From a checkpoint of a small transformer trained on Wikipedia.
Size: 9 layers, width 96, 3 heads of 32, MLP 256 squared ReLU.
Architecture: RMSNorm before each block, no biases in attention or MLP, tied embeddings, local attention windows, gated attention, capped logits.
Training: a variant of Adam for these matrices, 105M tokens.
Each number is 500 + 25 x the weight over its row's rms, rounded and kept within 0 to 999. Layers, rows and columns count from 0. Numbers have three digits each. The size before them is the row's rms in percent of the matrix's.

# layer 5 MLP up, 256x96, rms 0.0771, rows 147-255, columns 48-95
101:513507497481501493518520480476472528507493461502531512476527532464506481499515533492467487482517543492502463487522508523532501541525494522474479
100:499507489484463498516483498495491505525490473512524463511529510547520468499545490496465501471517532458503559495490478507513508527502500512525477
118:490511510505566505485516520488542530463473500485517503487487484480521498508491536454476520538486475519505490514523499540503519568473511488474481
110:487512523484488495526483489513514494483506488481505561518527530434475503480514523454483477490536514525507515526460490493527508503490461518540496
101:544472482490515523539499486488499531508479442474498544509508458512527550463512515519467499500515458462529554500509493481490494502486502488509486
082:459494501499481486461480476491487504551515470558482505447505474504507505483499480444467506484520469477467490474482482532504509483542501501489478
097:506511499511519543475495552485535511500481451488538503460494494531474519452466487503519512465505500485531476500526534488492500468506512518488507
101:491483489483508508480508535480496523502479480491480533476469467465504457509461542494561538462467484454517481547472484535486492518510536496487501
097:505481460525544490468510494507520473525487534481466502533501458514522485484473483485527507507551503508464511493498538498515511516457502504453517
092:526458559452501522485532517518535453495493539499493514520500504552513529494479485484484523502530472524520526482485474511460524491475462488517500
100:490491538514510524507498490500461537540480528474526478498489507457491463468494550495489498552522453518486489500450512491488496494457537516472444
096:537512470499534487510523513492544453517493483509520542511479494502479484482509534459477497451527512529483482516470473493493532525496496509522469
090:497440520480489526541492483502485489497490524478464520531494492478496529507512485541496508506502465467524508438470506468494481531495515495491558
101:517527515496478495555514545474479474496481544525522521482515495502473505467490521501471528490507509514517474503480491475497446526491463500473478
102:493462499534498491527512510455486517502489516471497482507522503464514491510528563499504484530493504485534510532476492500495537500487505538480457
099:514485515476538523502464441505509525476489508500499552522504529489520471495493524476495490480468518493499502488495480498493490495560468531535493
094:487509508536514505479473530515462504502480479460521484471493460479530495509482497514486469516509549502500433537489469543562479496508523485487494
096:565495498488517501516491537430457504524500493481519515535486508513477514483472513501469494497500467506470480485485567494502466467520501549543484
109:511509513444521499470521508476464506486475448517550508496493506479466485484506539472481514477523463520515469530487529513496480521502458504469459
097:518508463501505492456531458511487497478445475476500490487446470444499501549511517494541477539491479468523510505503458474487506524492512492483472
095:502471475493476495540503530499490512494518508518520558490501519489505491478498513531500527510495456479478525444512543510498485480510510474493445
095:547463450488454523503521514513498494476478449497464517522506471466491524496516481521542481494509470525452537527504501488466537513502467509498483
092:500551483495449537495486476527495471466501538507530503477485502548537443491506474508529497491491470480478497526491499487531506551471488512465519
102:552484525521493494471514531456500529483483508474482491477497508489502533512484480502497470523486504498502466517463538485504482473484491521510473
099:496458483504495509483516466518489518524467486532492475500480487503524484474519489486551483480464469451493508518470528443469519489481452467486490
094:535472472489497511543526535468530541467471546511511496458478486467533549470475495539507537506519503517521538521517469461485496494463481477509512
104:477472476498501521499536507505489525521512561516469518481494507483445508458496528498491512492478476451477523516552520547522502478514486543474475
095:495522527498550498474501504495484492490507483512512499455500521476488496483460496491496483530494483515491505532506501457505497496521542477495542
101:481506507489474461504492516527499495493481492503515573538459500535495469490482517505524451482540474481483522511515509468467523511480535528478514
102:519527485516486488511554485502432504483485467486505469508466506484476512510491503473481449503450480504457504478473551490483503494507498511496478
098:519499545465508488531461463483528519512518481509526487480476524439528475453451543490462517485492471547505491523480499521511509531515479454493531
097:511498487511454493497493523521442485469487520532517482528450473481508465463476494517506497537509479518483514505521527446491520510547477508430470
110:471534465479502483478519495478471482494484467493552519490522536510445520498484505537505531503537482476474465504469510456466479568521512508496522
103:516516557510477508476530496538488527528500462466501487452473505502521540495469500462530511502548471513507508486482469504505447534499454520496487
098:449525472486513529506530473473495514479457475492529424503457497497525538511506516505480500496551479462467496517493473450536509497479492488515481
106:503459523464488528523517507473527493453466501534528506486517535513476523501466542490495526514480490510475504475476582547511521493447507512485449
095:491505512466545473510506512491503482478486491454504486487453488489468518458522509497491467521482504489475498485483537477479506517470484489541496
101:483475485531461510540494476458504482521482489472483501495459490456494534462441524502514511527508508538498507513518508481460523539477503522447539
118:483524485470501473490491502463497515518481497438479486504508525482497475447497499492537525496486498526518494520558479487514505488480489523511470
095:511527474486495523509486475478483535547496536508474542449439504440517507504524519492509460514517526468529493492489548484496455490505479528534515
123:550506493497522485500488518424521547461477492511514496481479494478456490492456509498485516472490510485464500496497501506476454507507461547507482
104:524519484494495538487510467483510520535502523473475484453463493547486560522505472446504482496492530470484508558488533506501481514497508512448471
095:497510495486500506476492502542549477535468482523472497503441511471539463536493494448475501479534472505526494509531499527528467508486464450507521
099:525510481540487436522470497499534520506496499494515527518495517479526507460504500489515518518526503482511502503496455493501474483464513528481479
105:544445537498499535525498468510494482483470460504529521480491538511481509499475539512500464514525507481509542470489480494475529558561522459483535
104:481469467511526509504513478494495448500481528495503472483456497509510478503502534486535482530498500556488580502519554547502512504486471538494457
114:508495532492549509485526511488549516496492497475538522500510516454444502488469516506493499509526496519476479471477509499476515533480518489500454
101:469479518490514492522531476527511520490486486493480544478515519519471504511499575477493547477491499511496527518503562514479477515476494489450514
099:556452497501505516554515503415526501501513464504514509495478506472508518458466501505474509488516480486468527484487463532483503487478493549501477
095:492534467486519535527487499504538466528498518456491496547513497482484443498509513522509495514526514497471523499476522527510512519443506477498530
092:482502524481504536503496514452531553485497509548499476506496450519520517513540540519524484490487522495473501504486453515519499500516524483513518
109:483516500533481514491505521534483536464478474445485538521481458451488493522467535552541498501517505507503517498469530478514508528511482498500500
089:449481475492535518498500515494568471544518492502491492529509475503497483503496459487557502482524509528468509475528514510520533485461510495514537
100:476482494483481481541443480470512519509488455500515468457476495518480498509487504487504494508481506466485471526484539527499488522467530503496461
093:546487474488529540476537469471521478454475483503474511532493531544487510513497534493522543523474506534513504460507539527504516518488506463488483
103:527474487522482486497479504455484467520487528522567502492533510544506448518470503504544528500481515535489494511475544499570514528463519483524501
098:489496505504497504451458463509499458534509494498527521494505486468484538515473512464505461508507471520520543505508532502543495528523457527496513
104:491474489491529504501480501466492475520504481456515501484528484489489494475517487489542522504554517498540509519526522506493447521546524465508493
097:489493486502487490536539478532513536499513548476526504480500452482482461457477468517478485510507428525504512494521521495560469480523492501499489
103:480520489522473564537512468496484523470487519522521494513463490431517481478439493483549521533519483511501493493493520488502467518486457486474514
095:529501468494539494479570510530475497454481505498495491511454510476474530482447529523559481461486495522475520477529514475474531529518489500488518
094:473493542502506504511509483513460543471481514498519551540509532472502473473512552489505473503552481483514528481495483497481480478492516529449552
096:533520547484502492468479523509543518543460522516499471508511466510515476508486495539479542544488449500511513523510505507513513495492514544507508
097:527471514498511479467518468488511512496486508471463569474487492500483470500570495534516532506509504496491518468509504495492519494533468519506494
097:535504471511496507516523497491508515458448487542523499486478517440492470463541526471493527533507518519488506511462486477536532525442515474481497
097:525458558486502495517492495519454520492495530531523543487486493522544527497544505546483514472482502493458520506512503492504445505471496502510538
098:507521509517515485486506479510501550534485488509474521503491504464503469503472458488479473480493494491490514517542505488500527480472483465482503
104:564505500502479501489521523479511476447470476483475481510507492466529494508453491516498479528498503474479492468508484532469524541534462488479490
107:508497529520495499491461483493517524483503531514501525503473497559500475485485494506478495532519502449473512520518533529495523510504511502505524
099:498510462483486540520463467505501483488494556500508477523507488490511480497503499458490511479511479497510517504475502576513516479460466515486517
102:474464500514496517520508514498515519479486502504516472516497530461508503516511492486516437533509488486451493519479478487477515470483478505549505
098:471495477467488513512507535516519508471472523477526473476476515532499488529533491451473499523491513516474489523547528482477467485493507504515518
101:481494559478546520489544481465499503510481509467462521461487477489456484455464486461505488509505503507526507523475506478503496516515462518518528
099:519498452513509519482554521515469477495462476503488503426492512469477516498496529465495493534505477538466523483508504475524494502513497491493456
092:446498462488503532483491473537516475489481483469548523498459518539548496473510482525489477495535485505528483549513552508537489498470523478511520
101:460490478488508532522469492480518539501485486525502496529471470531524482483493487523514488506509513480480481519479517503484476562545488518473482
102:458528481472447498480525496497526514503492492469491497525542493494482430491482502494509494533507458497464539476510428465481484510509472524520523
102:497486554503505514514518480505519537539492471466509505450507477481523543526508479512471479549506513500486491510529472551520464472477500520538533
102:497520514478520552539495485529471463469492477509503531513475486506532477484478464513517537480493484494487496589505471511566511502542472516467502
099:492500499499487500521466502502497562528499513506542525478514459525536476492500524516527502489529489479497550558481452502543455499488512506518500
094:490469547500524499532496508499498531502494520500534511482499499523526536497514502480471460517477494492466498531406476481503496553496499483494480
105:491510505457534526493498522499520485538492510491520517486503464543538503527471522502486449501472481490518497483555468544475507501510514479484517
113:521524526521486512477528485491533550506481521488511510484497452494533527499495483452497506498485447487517487551547540496505506505542512511493459
095:494510511531481491504521469538512492502521522497516521522466535456525487447537562481525512507540510501490505561486492484498509498487470464490498
100:497496509493482459491507532466483501571482493514503514504483497496522477532478497510537487557512491461515463509504482514519488495541474477524496
104:532515539474510475448532530501501470488495480488498561515539464483480455519492514489549459491499516509504485453513525477480497528517458497539459
091:517495520473517508511531520486440493480480535477507481480511525516516507440518495482494519508486515498518496493461549503534522486544526470509497
103:503499493512490476499510470425472527517479466461475537459454511515518537457479524493521524529488469513502482496533545489501471531485507548528499
105:496505473507516473495529457523542491458474513512533474468470515514471497507480554501494522521527416508488520518464469497487494508504485474520516
102:526518506499498521485522475478540468481509519489515492489492493501486528465477497506462474533538509483528514492526479491501531510513465514550521
105:483487464535448517505491472474442463488509499484565501474461524496504529473456518472514516508513481489512543539544505511504479492541438475513484
103:500501545532484543505495503472466490494506469513540538514471452503522518493469479478513456499489519481450480472485540502493464525549506500475509
106:453539515507453517499524456499515505536475499533453470469504478480519485478484533504500521467549481482477554497518484525522487499508501474502503
097:517522533489510479522510471498505532473496494470522513486523501496487473486468513492474466512528458493478516483486459481469470509474462497436498
104:511512428493489565485489495509524489485485502513497472496493463500527442485457498521464484525544464490518546494525509467500508513538479531518488
091:489489530488486531521489513500465541509515561527525561494498502472488490496481514508494516505497491510495520527535487511526486520518456506489509
094:464519497494491527506489514493490504496491527432490479497521488507468497520536503462532496558512434495493489491461529517524462526509491469539497
095:528495494517517501472508511520486510492492473435500499492507470481473534486470540446454510465547501440492505474468510499469545523539541515497484
089:506493506493549513525544493454508501488480522507526521489543483509473493516494556510457505505529515507528506510444502464505505519498467512471504
103:469521547461561475494532489462530509484463526509491487498524446490516513500482524491489526533532491547477480541499486523529486520494510449522527
099:517512502471515482526524461467506507497487512485544506489531509469526486468492485495519537470521486517471517537512532535472463496419448488521497
105:484524492466486512507481483501530535495484496517500522461458495501506484441516534469495463528479466498467509508489527475495501512470461523508502
095:501509490527511499506525428520509498501489490487504513471479458538518487497493507448521513465529495547508473515510520449548485485485553480469520
104:522475508461502474534465542496494492538481532469508483491493471452514524483485539497538476499483518471506529475491550520478519517489504546476479
108:486511460454498493549487497480522483523474471533536481510458529486487497463512536499467495483499466510476490555466483509464481526481511500476490
101:458519511497510504477537496478484518462496492511499477475488517525472466483471561452515497475541463505488482481496502526493511479488545549485477
100:506511513536492522532491498520514513503478490540497509462492502486517481495464495495492477518489477452476517540501553531549529513486507521493474
112:506467493530478465553516474453494518552483484459497523467453508515493522465474489477517544558516465486478509514520525471496490482491472491502479
092:496520498498514531487515549536468504466469458471508500528479516501466509482509486473518469534523521511454547478451503471493520535509475532533467
# layer 5 MLP down (transposed), 256x96, rms 0.0761, rows 147-255, columns 48-95
100:511473519507482538459480468484517481512542492507476479523450501512505522518509511507556508475511485516511511517456490485476472486485470482568481
098:511524492484517496511539530520507455487536507519486517523500538551493559522519480503493506517491536489514487503480490514514492486527532525495459
122:488529498448435493530518485494505517489442486519461476493502488487447496508498522528534478501505472499478525495509484481484467520492527571500498
109:471487481520508530516518513474498491498481460496470480465469536503530506508545491530514517545515471509528508457523572489512470495511512494503507
104:503520463494475460481527515495523482510477539468526471495546510543502510500439516505522494523528507522511517529498504583485524547514486493528452
091:513526466503472531465471495494524498493566576515499496484481502527512457512464505476529512473484494486517508507496528491521555522501460483539520
101:504495488528489459504479472512503471504464517510530487520503532514517476522509535463538492510547509453493507515471479485537492490482493530481502
102:536484510530490491511447485489479486465534510553513495511508562536485534467532448493503505494499513499520483531535507508511527423497468507535502
104:504520505525506537528469489505529527504431496489504474499486467496470448518513492501468532526492481509501512531538500464487463490482521482509498
099:543469481467472488479505531442553524473557491483534490470533457534500530515491502469533562532509510478476489458497529495525506494477500498475522
099:439595537481500491465546515513486493492503478470522468485488490541515525518527484503494501496496500536500515536508490495512479517498525536493486
098:456527493545484470465508528534469511505530514481491531516495472522486501524483526492510534551512520500460493515494487519528490478476516489501474
094:513515479508521481488499489452482512492469486540485446518528495535515486533458525489533502533491535529494479493499490540507516493483506520535531
098:484480522480500497480530504466517517522479494521476513524485460515514498476508447496503460485542474517455504483508495478446539590469517470499444
096:466497515522546498509485473462480498494521527457482509496523512497534464492479500460452499510524496503518510501472489487526526468527488479471500
100:519500518496551475500502477502467469459461495525482513481545455530507479494456473550514479511491498530475546496525476477508478485516493467496509
096:512467517511485501488481493510505512532465501493498496489481489485508507493518474475493564512487538510459495483518474475495497510489479458469490
094:501487465517506513493502520509522483508456471484521487477527489430498515523565510523490475552483559489500508516486492528503495486523543505449515
123:513522519480463452504532533496473498480496499538481491524487478554520497463473527477496498514523505528482520501487460502470469513507529492489462
104:527519494512519474506529540478530509461499485503472525514503507504511460491516500497509547468530492497494500432463469496528488490531545489468537
092:498550528500467521534499482490542512519521507516472483553509477525535498505510475497480512466529510505452496498509484467487482518527516501575520
099:492490485526496452460502502469535506471535469476473521474509490528465454490474522488513538532523512527448451497489547495534511470519500473483518
092:478497481493512465485518522468476474504516538512482473508482508436466515498519494504500523496488521452521478482525455501528454516506511502531480
096:513476453524518531475482467471520527506516480475526487560517508495539517500558494471543519477467512491529454492493466509506493506491470457455524
104:522553506518530553519532524475515489469443491527503522450530500524517497518462453480462503526487445517474502518494480510491465530506524528507511
096:471513483565514496473468486533485481542490473457518516489542499508460461514475438516506507485516513503495478542506523518479522519502513467496473
095:534512525540502521472456509475505505481533476527488502469493515565523441474506486480527514481462509526490467555520518515470494466497483477521477
094:515503523533498484489487559440506487510568500496512511484465532505548534471504507523512531497470516497508522536524498484454475505508518524513475
102:480500478521499465534504492452487513459470479491530526516534513468519490483511480532526500532489508518505540508508518506536455462516501519492475
097:506514471488494502515501531506496504485513505516464555485467484549488492557520515534475487485499503504490489462565512484498478480506489547476507
099:507496512497486497514488508497470535511611467531480509481475462527537520533487485478533538487518506469456458471503527517550497499494520531486504
099:462477472477516502502521480501550495488516485469508485458515509516459516497517451500532497524533459520518484440494534497517475522471542483481487
102:504467500485515488530513517504472542484541572514491513488521493493511489512481527529488468496524528475517489553510513508509542501480501505486524
106:474498503510514495510487543518491502458451486521538535516500517527543487519451505475470476481475528480480508515491501455499504442519472546536487
100:491500518516453483487468505495524488453494447519538520533515525455484491457498509512490500519505504532491535497492541516488518482481483489475534
101:490519529539521510476487522532524498519484537531473492506492509494507499521508529499502502515462508507487509445535526508517491480457497462512515
097:507512469489529445488529494490505518486496472523522505490501467460524535474495535472517500448506460519474535480505463504501536512518510518478480
103:491508513477529482482508526479517529481531489493440501525510513534507494500487514470473490501515509532487481496517506477523546475577522470499497
117:506552494490456494478505470547488494468449488488491512493487519496504454482486473479511454477524520539510469484487485497477478448506511490477497
098:533503500514473481528538501495500538486600485524486501489533478484482477508494497497516481498469497510502526449446465508542518504488492479528562
110:490506497541505486510501520554517500505488503524515557544503464505511493467498455474464535503466546508502530500545496482503523498504475503501556
104:527490449479517532517505504472488492536477464526514454496468526487504502541509531487497520521544461528445483480540470509503473484527465553531499
092:522469532491495501475518521479472550471461518477483518529512469472504539468534561509540446474483555496495498497493558495508475475518525523480510
098:458523513509503533515515488529495506516515503531521503520524451519539509483523513531472529466445473541528488495500547457497500512459549533490463
100:520504467482520571526520481474541513448513494509482490538537518503488473449532543490483500528502517524534522476527529504479534467493476521495471
102:515462494492475493503525482502498483469516505479460475495512532516483457493497511511466489513530474512474486508432480470507502475467537554520510
104:540514490503506518466507461500459505511495525490490480532495492500487504489502487509537520454503512481521478504463447481507465485475484484510476
100:510518472521514546507482492505479538472492481496537462479498472523538518477508479484501531543499475483510454533494462459503505489525506518531537
094:427526497501453504491508479535525521505531493495497501501484467481554479532499526494547467530474510510512500506476497499466479491547464488492517
093:504497534498485490504455483520506544479463500546534519481491524481551510523520478493515517487512442521512542498500484489479446516546487456526487
096:495532525518494475531492494493518544480541489504513486520488492481515491485540478496524551491475433493515441473544519507481531477535461486513489
110:497487453520531477496528449496521486507436533481515508516503508482441489515517554507510464463503467532491511498537530525500482469464461507475506
087:522521519525479505481479474532482515460478473541515506520522471452514477450504504528483461523532487523504550495509491509463479488452502487465502
100:506526479532484510478472506514506487471488549488460513460514455484503482469517513501515510533463521516492469487479500470510472515462511474524487
096:532502498550512495512515496530513520503501522504527487468497531529486491508499490500463502472468465500477511526594460489511476482514494464473478
098:509474475505488522495516462528500498510516517478524486522508533483484406508524519495440437521510505509473512469494519566501470462463521501501488
090:507507538536493515549532529524518514550541482506536508487514533513504463501482504516480491493535504481529480480523473465531510547490521481500500
104:504524469441458494489548505527477497467475518510497496492472502524524471490517480514507483510470491529463489492502452473486476454472498497450457
096:449493490465502506505502511484531490541527480500527512451494563558489517499524571461520510495512536492529489482510512528508493543514515484526556
104:467465509495513452521549514505513557506565483477477511468521506542543538481491511488471501494539492508505498492523479506524534538498523511500466
097:537471500511472522509482497465520472500545500497483510492573458488496454511526474495538492480498483443485466517471498493528537477496531500479513
095:542468517518489546466490520512508556524535510500507520526511494540503511496500462505469453527488496523513435475472454500495514482500494499506487
103:521508489511489491478486490508472494492522471472471467523530484512464511477522498447454502561503516452530492482484530509497522513545501520495540
101:502500495503493496493479513498497493504556488518487466511544563452503488506466529467509513482492497501460524475532526466459503566469511473474478
101:509507498578508459467502528511523492505487478501517478486457512475547471485461487506498541528505543528474496506513480518496515490493488494506534
091:466490497500519505511440514487542467493513462466482517529537483507538468504504481521518518471498483506471498521443492498485516527482489487543496
100:482503500540489500516488545437535445508455486493519470456476526520467498532481497493497510491522480519528520482478480460514480487540506500517479
101:521537534499520488476523506517443513453507527513527502528506482496475478498502482484502527526491516532508507488487456495555518520537475508491522
100:486502486455555494490483527509539502542467504509510514530505522504498508473510498523509494498502476531526507521490484491486481459406496515509453
098:501469533482507531487558501492533525484532475506501532530510495508532450515519556478496541526507511518547475526500491477469493518535495478564512
102:500518477518493511515509510471507474457509516486485487472497488568522496505477463492490504462510478538507482518508503501506446482487491495508553
099:517518526517459525463564482542523496527509489509516518495532494479480471453499523507493547489511487512535472503472498468520476513487538519481504
100:497503501540484540489482526519545477513510480504487492566507545507503491525478545572520466486516504498483476491471548528486515463545517491508495
103:474542495488523522524529546476503523476464513499478535462500481516499529512508461489468537484471478467494553509482517468526527466508531471480512
091:549552503469483514493502507490470477541515464519516510471476459510454513556522505482483528497467531521487515480487462465476445523568503473510512
103:487498504514538539471499524488490532451474466502468502528547545452472524481491470495498518483467493500479502483468544458499506493446476519525502
101:503517506501533497483466549509518476514456470434475524465490527495511491477474463533544519477482480518463484506524522478475498513498537474517498
100:504466455495535526519458477479503449464474494518498478547474492520490518450532484499523537497474507495528517450523510528501509511489509471494536
097:495510470521483507508493529468483514559511498489525473502517488453466528486484468529514540511481495489520477497470459485496453502533506552489527
100:543533498469499544513453470515463514492526510478454516505480521537524544513484472523508516494473517523497466523542502529479540503515454511523504
099:466527465490509468488508527485496543503507515509475498512565451554510499517521492515528485519480523479516521470523510486476502459495522506474482
104:487527536511471500505493461500530494494533508472556516452504515480515483490495499475506490518521505532503509472511501477555520499520485490481499
117:557476530549467527478463530491503498480431484544519474527512472472508482479513485526499484483494504488509470517477470506508510512513509483463493
093:520492461517501525463498557532478495520530463483490566488508509517508505541533573486478496546480486546496493493494466507516468538499529528490506
103:503501505520472503496525488486462489487526471489520457514522530449470492515487535491529478472462496506478500461510484479514538554478524462507521
100:473473483517507483454478476459496499459467463522515511501534500517479521507508506484534549505518500499532489535402491452543445506507489499489496
092:503517486468472483509482471451534506493521473534499514525488489508501447483547474513525530487489525526506498541513492471456492482524485525477497
104:522500497496501503530485508543498526508493472548508558543495495502475459473550494502522502494526464463502483473485487486509524480512495526501487
098:505489496519504533505473544481499515550501504510501456505520503519511550510529435520533490468440498523488476479487531544492503493527457507492506
102:522463522496475497536502482512495514505447533513529489502517520477455515459475532503462518456466512484477518522503460516494486442532459477520489
100:497497490534517520490522494507572487490498491489430454479507506528510486472509485509498497469473486502531484517543500461457489524484522526524515
097:492468484474503507477522528526511520497564480476456482520504506531504538530529519508477485527472499544519524480498478509478500509510440535470520
107:479481517527489461511465559509532506484511433512488478489526501470546452527526521509522487501491488515446524491515490489489534540491473555463472
096:501521476500447513459515504509533509481505547503507462509465509516520485488451511552521488544495507496471518538499522488479498457492467508507498
108:498452490454509480494476458506516505446490483509514483480500483550506534520529497470507479479470504517474466496541516506507518505511486512507505
108:507461532454510520467474533507507534489534510491480511445501477515521512521520443520521517458469478499495512514486489549508513532520503534489530
096:491455476481545464497447491501500475496594486500487563470499524473499491511468476455485521476513479476507430466482509508515504515526458488487482
100:534474507539486511485525483528549530522539512532481482490524459493516506478555527520534461484501507484488466520492485507502475512507513476499482
095:486515480538464524467489467520496510463491500528494500502534501503493485523541445521461505504432521516487465512490496525545499480520507466520493
113:525484478498487466535528510464495546487479484475501505508500527530536569487485498523519454476482550497512514485488492527478494477497532535472480
100:491538491502477466466502551502510557483480508491478505495502483486510511550439509517495479523467496512511517454534451499535496487488501493497511
104:512492503513535469540473515506544500540505465526500469477497492525531451487495468507480561500538507526454525484479493542502518492527472505464538
094:486504559517524486466492522517529514509533517481534461498517492520470513474466519493486531452505521511504487498546500503522470544528507510523508
101:479511477487472484488488571526488482521503498457458516502524507502542543469516528506493466476501507549497493462484525530478504516513502498500533
113:503486475508519506539466542477407489442490466497494526516506494475499505511460536526503489478506504519486508519481488498476472498472504479454470
102:494469508505499527512499502483532476453475487452523523495468487442533524505473511518518548477515444524497538496421513539521504552498473464469491
102:502477509514503513492489471495511482472537490479475473446527496452439476460505479502512500500455492517521509475506486465522488481503522505480484
105:470520496472499533503513516504459516496478549517508486528547450487523491481507503494499490487509526521524476524496492460504504505511481496502471
095:457532494520526483484533510499511531539527519526529481461544512507505515522523486501532552517504519469518518505423492521540504491500499474497513